config.toml
n_head = 3
activation = "swiglu"
init_std_o = 0.0
init_std_down = 0.0
beta2 = 0.98
Each number is 50 + 10 x the weight over its row's rms, rounded and kept within 0 to 99. Layers, rows and columns count from 0. The size before them is the row's rms in percent of the matrix's.

# layer 6 MLP down, 96x256, rms 0.111, rows 26-38, columns 0-255
095:46 57 57 31 59 43 46 50 55 58 51 46 55 67 48 39 50 47 51 35 35 61 42 57 48 58 41 48 49 70 60 51 37 52 49 49 54 54 64 59 41 43 37 60 59 61 60 36 47 52 50 42 57 55 41 59 54 68 51 71 62 36 68 47 65 42 49 53 35 44 47 57 54 51 42 48 55 46 36 58 51 54 47 53 62 55 49 45 49 72 50 65 54 50 38 57 49 44 66 41 58 45 65 34 46 64 49 45 64 54 61 49 45 61 60 66 47 57 47 44 61 67 51 48 40 61 43 56 72 44 39 27 29 45 50 59 64 51 46 41 60 56 36 47 59 65 49 66 43 36 69 35 49 38 43 56 62 46 37 42 43 58 44 41 59 44 42 38 47 56 65 57 43 40 43 51 56 45 59 59 67 44 50 32 55 42 42 38 65 64 52 41 53 46 28 64 36 50 39 38 60 20 50 55 53 61 39 56 40 53 28 54 60 36 68 60 39 52 48 55 75 41 52 62 44 55 40 57 46 45 57 68 57 63 70 52 56 46 54 56 34 52 56 51 54 62 46 44 40 30 41 69 56 52 49 52
104:40 65 52 35 53 56 49 58 63 54 59 48 61 59 52 35 56 64 37 67 51 49 60 43 72 46 61 51 51 58 52 30 36 40 51 51 35 40 47 46 42 45 43 37 45 35 62 40 63 56 58 59 53 59 52 39 62 51 61 40 50 47 34 37 42 33 23 54 30 52 57 46 54 55 45 61 58 41 45 44 38 50 50 54 60 59 62 48 38 60 72 79 58 32 58 48 52 50 65 62 55 55 46 56 52 51 47 40 66 76 43 43 36 47 47 49 40 52 52 49 53 50 44 49 64 36 52 34 42 60 53 61 50 58 38 64 35 39 60 43 40 48 45 58 51 42 64 54 44 59 55 47 51 49 46 54 58 50 52 55 40 46 51 54 47 53 62 49 56 64 41 45 46 40 46 33 39 67 40 38 41 40 35 58 57 39 63 48 31 45 34 50 44 57 54 50 43 63 58 38 41 52 66 43 35 39 42 67 54 63 55 40 42 69 56 54 44 41 59 58 47 58 39 57 36 52 33 44 42 61 38 63 30 58 62 54 35 47 51 69 33 52 33 71 59 54 45 50 53 27 38 56 53 51 64 48
104:52 51 52 63 53 57 54 35 49 63 60 54 51 46 67 41 66 60 48 51 59 52 33 49 43 55 44 64 50 59 51 63 61 49 47 44 51 56 45 57 37 52 57 59 52 42 67 51 59 32 50 39 68 44 49 42 46 47 50 53 44 41 63 46 37 57 58 61 51 41 53 38 63 80 63 59 61 68 32 47 67 62 32 53 59 55 33 53 62 51 53 55 35 33 65 52 49 45 46 69 53 49 75 55 41 49 64 54 36 40 52 45 47 44 43 50 33 59 41 48 57 42 60 57 38 47 56 57 48 43 41 34 36 55 49 64 49 72 59 63 47 56 50 50 50 55 45 44 42 59 37 47 43 23 60 60 62 64 55 45 41 59 30 63 37 51 61 49 58 45 58 50 44 54 58 61 50 53 39 36 48 27 53 47 59 45 70 40 49 58 56 74 49 44 52 57 39 55 59 57 35 55 28 48 39 24 46 49 50 36 55 46 49 51 41 48 49 74 43 55 46 51 23 52 51 53 57 43 44 50 33 56 52 49 61 37 53 33 49 39 53 20 51 34 51 37 47 63 54 58 54 49 42 45 52 46
112:46 52 35 55 51 39 39 57 56 50 55 46 56 49 62 33 49 50 72 49 54 33 50 32 42 24 39 55 38 59 59 52 61 34 46 57 42 36 67 64 41 54 48 64 52 35 40 53 26 52 52 32 31 63 36 50 59 75 43 66 53 51 44 48 44 58 56 56 32 66 49 36 57 44 59 53 39 48 68 65 54 33 48 40 58 50 53 36 63 51 72 44 46 58 41 58 56 42 58 48 56 49 41 55 41 47 26 39 48 56 60 51 59 50 43 32 24 49 56 82 51 35 40 42 60 55 43 47 59 42 41 53 41 49 54 53 50 53 50 42 54 48 37 56 42 36 32 50 44 38 56 40 68 42 44 52 58 39 34 56 58 49 50 52 35 53 56 48 57 48 57 39 44 51 60 56 61 41 43 54 33 48 49 40 27 56 56 50 40 44 44 54 44 36 45 31 45 64 43 44 35 53 42 36 47 57 44 52 39 52 47 57 56 69 53 37 68 57 39 58 36 54 42 35 54 37 42 40 68 53 38 72 50 49 54 46 57 58 47 45 49 42 46 54 49 52 52 41 60 59 45 69 53 55 49 50
103:56 37 54 58 56 53 48 42 46 41 35 27 50 67 45 56 49 42 57 44 42 45 45 55 45 39 29 39 50 45 50 61 39 55 50 49 63 63 53 59 54 61 39 70 57 50 43 53 60 56 50 62 37 42 55 54 39 53 70 50 75 73 46 60 42 49 60 51 61 61 43 54 58 56 57 41 58 45 46 53 52 52 30 51 65 54 31 56 46 35 44 53 47 53 76 52 19 50 49 48 55 46 45 48 48 42 41 50 58 49 67 39 45 32 53 57 55 44 46 64 55 36 35 52 65 28 51 55 45 45 54 35 63 62 51 36 35 53 56 59 39 50 40 40 46 32 61 30 60 39 57 47 62 60 28 36 44 48 62 68 41 55 44 53 62 47 42 53 48 65 74 34 34 48 53 40 45 52 53 40 60 43 41 61 45 45 61 31 46 45 60 37 78 55 65 54 48 32 52 44 37 62 47 47 49 51 62 62 37 51 49 42 67 50 65 61 47 41 50 52 54 42 45 53 41 45 42 41 42 44 46 38 55 50 55 52 54 43 30 45 40 58 56 26 50 55 51 49 66 53 66 40 51 50 47 50
095:48 51 51 44 51 48 67 47 60 62 36 24 66 40 59 49 42 39 38 34 44 43 51 38 63 58 59 42 55 53 44 48 49 39 55 25 65 38 64 46 55 38 38 49 52 53 59 54 39 60 59 51 49 62 48 45 66 47 56 32 44 54 49 44 33 29 50 48 45 44 40 41 53 48 44 39 47 55 53 58 39 52 56 48 57 61 55 70 49 50 55 52 56 35 56 51 39 55 55 49 45 49 63 67 43 70 63 56 47 34 49 48 62 51 75 23 53 37 31 43 57 49 44 50 61 44 55 51 27 27 48 52 60 28 40 38 49 56 34 51 58 58 48 58 38 40 55 49 30 47 48 62 49 55 43 31 55 54 59 45 35 52 50 59 48 50 59 43 30 50 52 59 59 53 45 38 54 57 34 42 46 58 34 51 63 46 48 40 46 30 57 39 40 52 47 51 54 54 43 69 33 56 43 49 32 52 38 56 37 43 43 43 46 48 26 44 57 54 55 56 50 53 49 59 65 78 41 63 40 39 66 50 61 41 36 58 55 47 38 58 56 45 55 50 43 49 46 69 70 43 65 37 50 33 48 49
096:57 37 57 53 52 52 43 35 46 40 48 39 52 64 51 74 42 53 49 53 56 35 41 62 40 50 55 49 56 41 47 43 55 39 52 41 42 59 35 38 45 55 50 56 55 49 46 58 45 46 66 61 45 51 47 60 52 29 22 43 37 43 33 63 48 59 46 34 42 51 42 48 42 55 41 73 37 62 72 56 43 53 63 49 51 51 41 51 54 41 54 58 51 44 41 51 53 39 51 68 53 54 39 60 39 60 42 52 54 62 48 61 55 58 52 64 35 59 31 57 34 41 37 47 29 59 49 55 56 55 44 51 30 40 52 54 45 60 47 52 47 57 51 36 40 38 50 41 53 53 63 43 67 59 24 43 41 45 44 58 53 32 21 65 44 52 56 53 63 46 48 49 32 47 68 56 49 56 67 52 55 42 56 50 54 58 44 62 50 27 50 32 60 44 37 43 43 41 40 40 43 63 47 27 32 47 49 40 49 63 42 48 67 43 47 54 57 36 47 44 31 64 55 40 51 36 55 47 42 54 60 43 47 50 48 45 53 80 33 34 46 56 45 33 48 40 57 47 39 54 68 47 43 28 50 51
100:36 53 46 54 39 54 36 41 52 45 35 38 62 40 71 41 54 48 35 44 43 50 42 60 29 58 61 45 51 41 72 43 47 62 60 44 56 50 48 74 37 57 50 50 53 41 51 55 56 43 42 46 74 66 48 69 48 44 60 41 36 43 39 48 48 48 55 32 43 65 48 45 63 61 56 55 44 57 58 52 70 63 58 60 54 44 55 56 47 38 49 56 63 39 20 39 51 54 47 40 46 44 37 39 42 50 42 56 60 43 48 58 53 45 53 58 54 27 48 42 42 52 39 54 46 68 55 42 38 48 50 47 53 56 55 33 53 45 34 48 36 49 43 52 41 32 65 44 29 37 28 48 64 50 44 62 56 55 44 39 71 52 38 41 61 58 39 52 47 49 45 43 46 53 73 54 43 33 45 45 58 54 49 72 45 50 53 66 41 46 53 51 45 49 43 48 43 53 35 55 53 62 49 46 43 49 64 26 41 29 44 52 32 48 35 48 37 50 53 50 44 44 73 66 30 57 46 47 47 63 40 42 47 24 44 24 46 54 41 59 64 48 53 50 57 55 50 42 43 38 48 46 44 46 57 51
099:31 42 60 53 39 39 41 56 35 48 50 53 43 49 41 44 56 42 62 47 58 54 56 57 44 52 37 49 44 47 58 67 50 49 50 41 56 55 55 66 46 40 49 40 57 65 33 66 46 31 61 57 53 60 43 37 46 65 59 54 47 39 44 44 34 54 49 36 56 51 44 62 51 56 57 41 63 32 38 46 44 49 64 67 55 36 57 54 62 49 53 55 61 57 37 33 54 43 40 41 53 51 63 37 33 36 56 50 74 52 30 51 41 51 30 53 49 70 38 57 62 47 44 55 55 42 55 42 57 50 49 57 55 52 41 59 52 38 39 44 56 56 49 36 44 51 64 50 51 50 28 41 21 70 51 76 48 51 52 51 52 42 53 47 49 61 37 78 54 43 50 31 36 47 46 46 67 52 56 42 51 59 42 53 52 40 54 68 47 54 48 54 55 63 25 46 46 50 45 45 51 49 44 58 61 40 52 46 65 51 32 58 40 57 43 36 60 52 47 71 46 50 45 50 67 64 56 38 57 54 53 37 46 67 57 57 42 61 37 69 44 59 33 37 35 53 31 45 47 63 55 36 54 51 66 26
095:73 58 66 44 49 41 65 50 44 40 48 47 41 35 45 54 56 33 57 53 48 56 55 60 62 46 47 48 44 45 48 56 50 43 38 51 50 62 45 60 53 35 51 63 58 56 51 56 48 52 44 41 31 61 48 67 52 34 39 43 35 35 47 61 47 45 69 46 74 42 44 57 61 49 58 41 36 42 53 47 43 47 30 47 61 55 58 67 51 44 34 58 38 43 53 64 48 62 65 38 57 52 37 67 50 65 44 67 48 49 51 70 33 67 41 60 58 30 60 45 59 34 40 58 49 53 52 44 50 43 49 42 58 60 49 51 48 58 54 53 31 53 61 29 54 52 43 62 46 49 45 51 63 50 47 54 66 41 42 44 49 54 32 69 45 66 62 48 59 48 58 33 42 41 50 51 31 78 45 60 32 45 47 58 63 51 69 49 51 64 49 50 61 43 62 38 53 41 56 46 55 49 38 48 57 64 54 53 76 42 42 46 57 40 45 63 52 62 60 51 61 59 49 49 27 45 57 42 37 39 47 52 34 72 46 53 59 48 49 52 46 48 28 47 65 47 45 40 67 40 55 42 68 65 59 40
104:34 44 49 60 53 55 48 62 66 58 50 58 39 40 33 60 43 50 56 34 35 44 68 61 65 47 34 55 64 51 40 49 20 48 71 58 42 52 71 45 64 43 42 50 50 56 47 56 47 55 53 41 36 57 61 34 33 36 38 31 56 57 50 44 63 54 53 52 47 53 35 65 37 39 38 57 48 36 63 54 64 31 67 46 56 42 44 62 43 45 59 51 36 40 53 47 44 41 54 50 54 52 56 51 52 79 53 50 29 37 63 45 59 48 32 55 44 49 42 53 53 53 57 65 39 50 56 52 55 30 50 60 38 58 64 49 54 48 67 48 59 66 54 49 54 69 41 47 45 46 44 51 55 61 51 28 34 37 55 39 30 47 51 61 57 46 54 56 49 69 37 59 58 39 44 53 44 43 45 57 43 48 69 53 65 39 59 45 61 45 52 52 55 59 60 30 51 55 47 50 50 37 56 45 40 39 51 51 62 38 30 38 62 65 49 65 52 60 50 45 49 54 60 55 52 52 68 61 63 52 56 41 50 70 60 43 32 57 62 33 45 60 45 67 63 54 55 54 63 47 48 56 60 49 44 37
084:47 54 40 48 63 47 50 54 70 59 71 53 64 48 38 63 55 54 47 37 55 42 63 56 47 56 48 54 57 46 58 48 56 36 40 60 50 49 46 59 45 62 70 38 76 38 53 42 64 59 37 63 57 39 48 46 52 46 38 43 49 61 60 50 51 39 53 48 36 51 26 43 55 35 43 51 48 44 47 60 52 63 45 55 55 48 44 29 42 36 48 46 56 54 43 47 55 64 46 41 57 39 40 53 47 46 47 49 58 51 40 54 48 53 50 51 60 59 41 46 47 34 51 31 53 54 54 47 43 42 52 44 74 42 58 46 51 37 37 44 55 71 41 44 41 53 59 46 50 53 61 51 48 45 39 38 60 51 53 34 51 55 45 74 47 52 61 57 24 53 33 45 48 55 51 49 35 61 47 56 53 48 77 67 53 50 31 51 60 61 38 37 56 74 51 30 59 46 58 84 69 39 59 71 40 49 41 43 31 30 38 45 39 60 49 52 68 34 46 40 55 52 55 38 59 49 54 49 60 41 53 29 66 49 42 50 41 60 42 52 36 60 73 49 39 57 62 50 55 52 60 59 44 58 48 61
116:25 78 57 67 53 53 52 65 39 53 40 34 49 58 62 46 46 46 45 52 58 68 70 60 64 57 49 53 50 53 47 48 61 54 41 43 35 59 48 36 48 50 55 56 72 41 41 42 54 47 37 55 44 42 36 50 49 53 73 57 44 61 51 58 53 55 49 62 64 43 56 44 35 51 63 65 62 40 61 56 42 59 53 47 41 53 35 55 53 43 39 33 52 48 53 73 65 48 50 51 39 54 48 42 68 58 30 47 57 33 71 37 42 47 72 45 37 45 61 48 49 56 63 69 31 56 52 47 38 45 58 51 43 53 55 39 66 48 46 42 70 45 65 47 56 55 54 65 61 62 47 63 55 56 43 58 51 56 52 79 59 52 47 58 45 38 52 52 60 44 68 52 49 41 52 60 67 51 45 55 66 43 40 45 38 51 28 53 62 46 48 38 50 51 52 44 62 56 46 77 47 56 52 69 53 40 47 58 46 37 67 39 44 62 59 49 58 61 41 43 49 53 46 42 56 54 56 63 53 60 58 47 41 52 32 61 47 45 51 62 61 58 42 68 36 61 52 51 32 39 62 41 47 54 68 56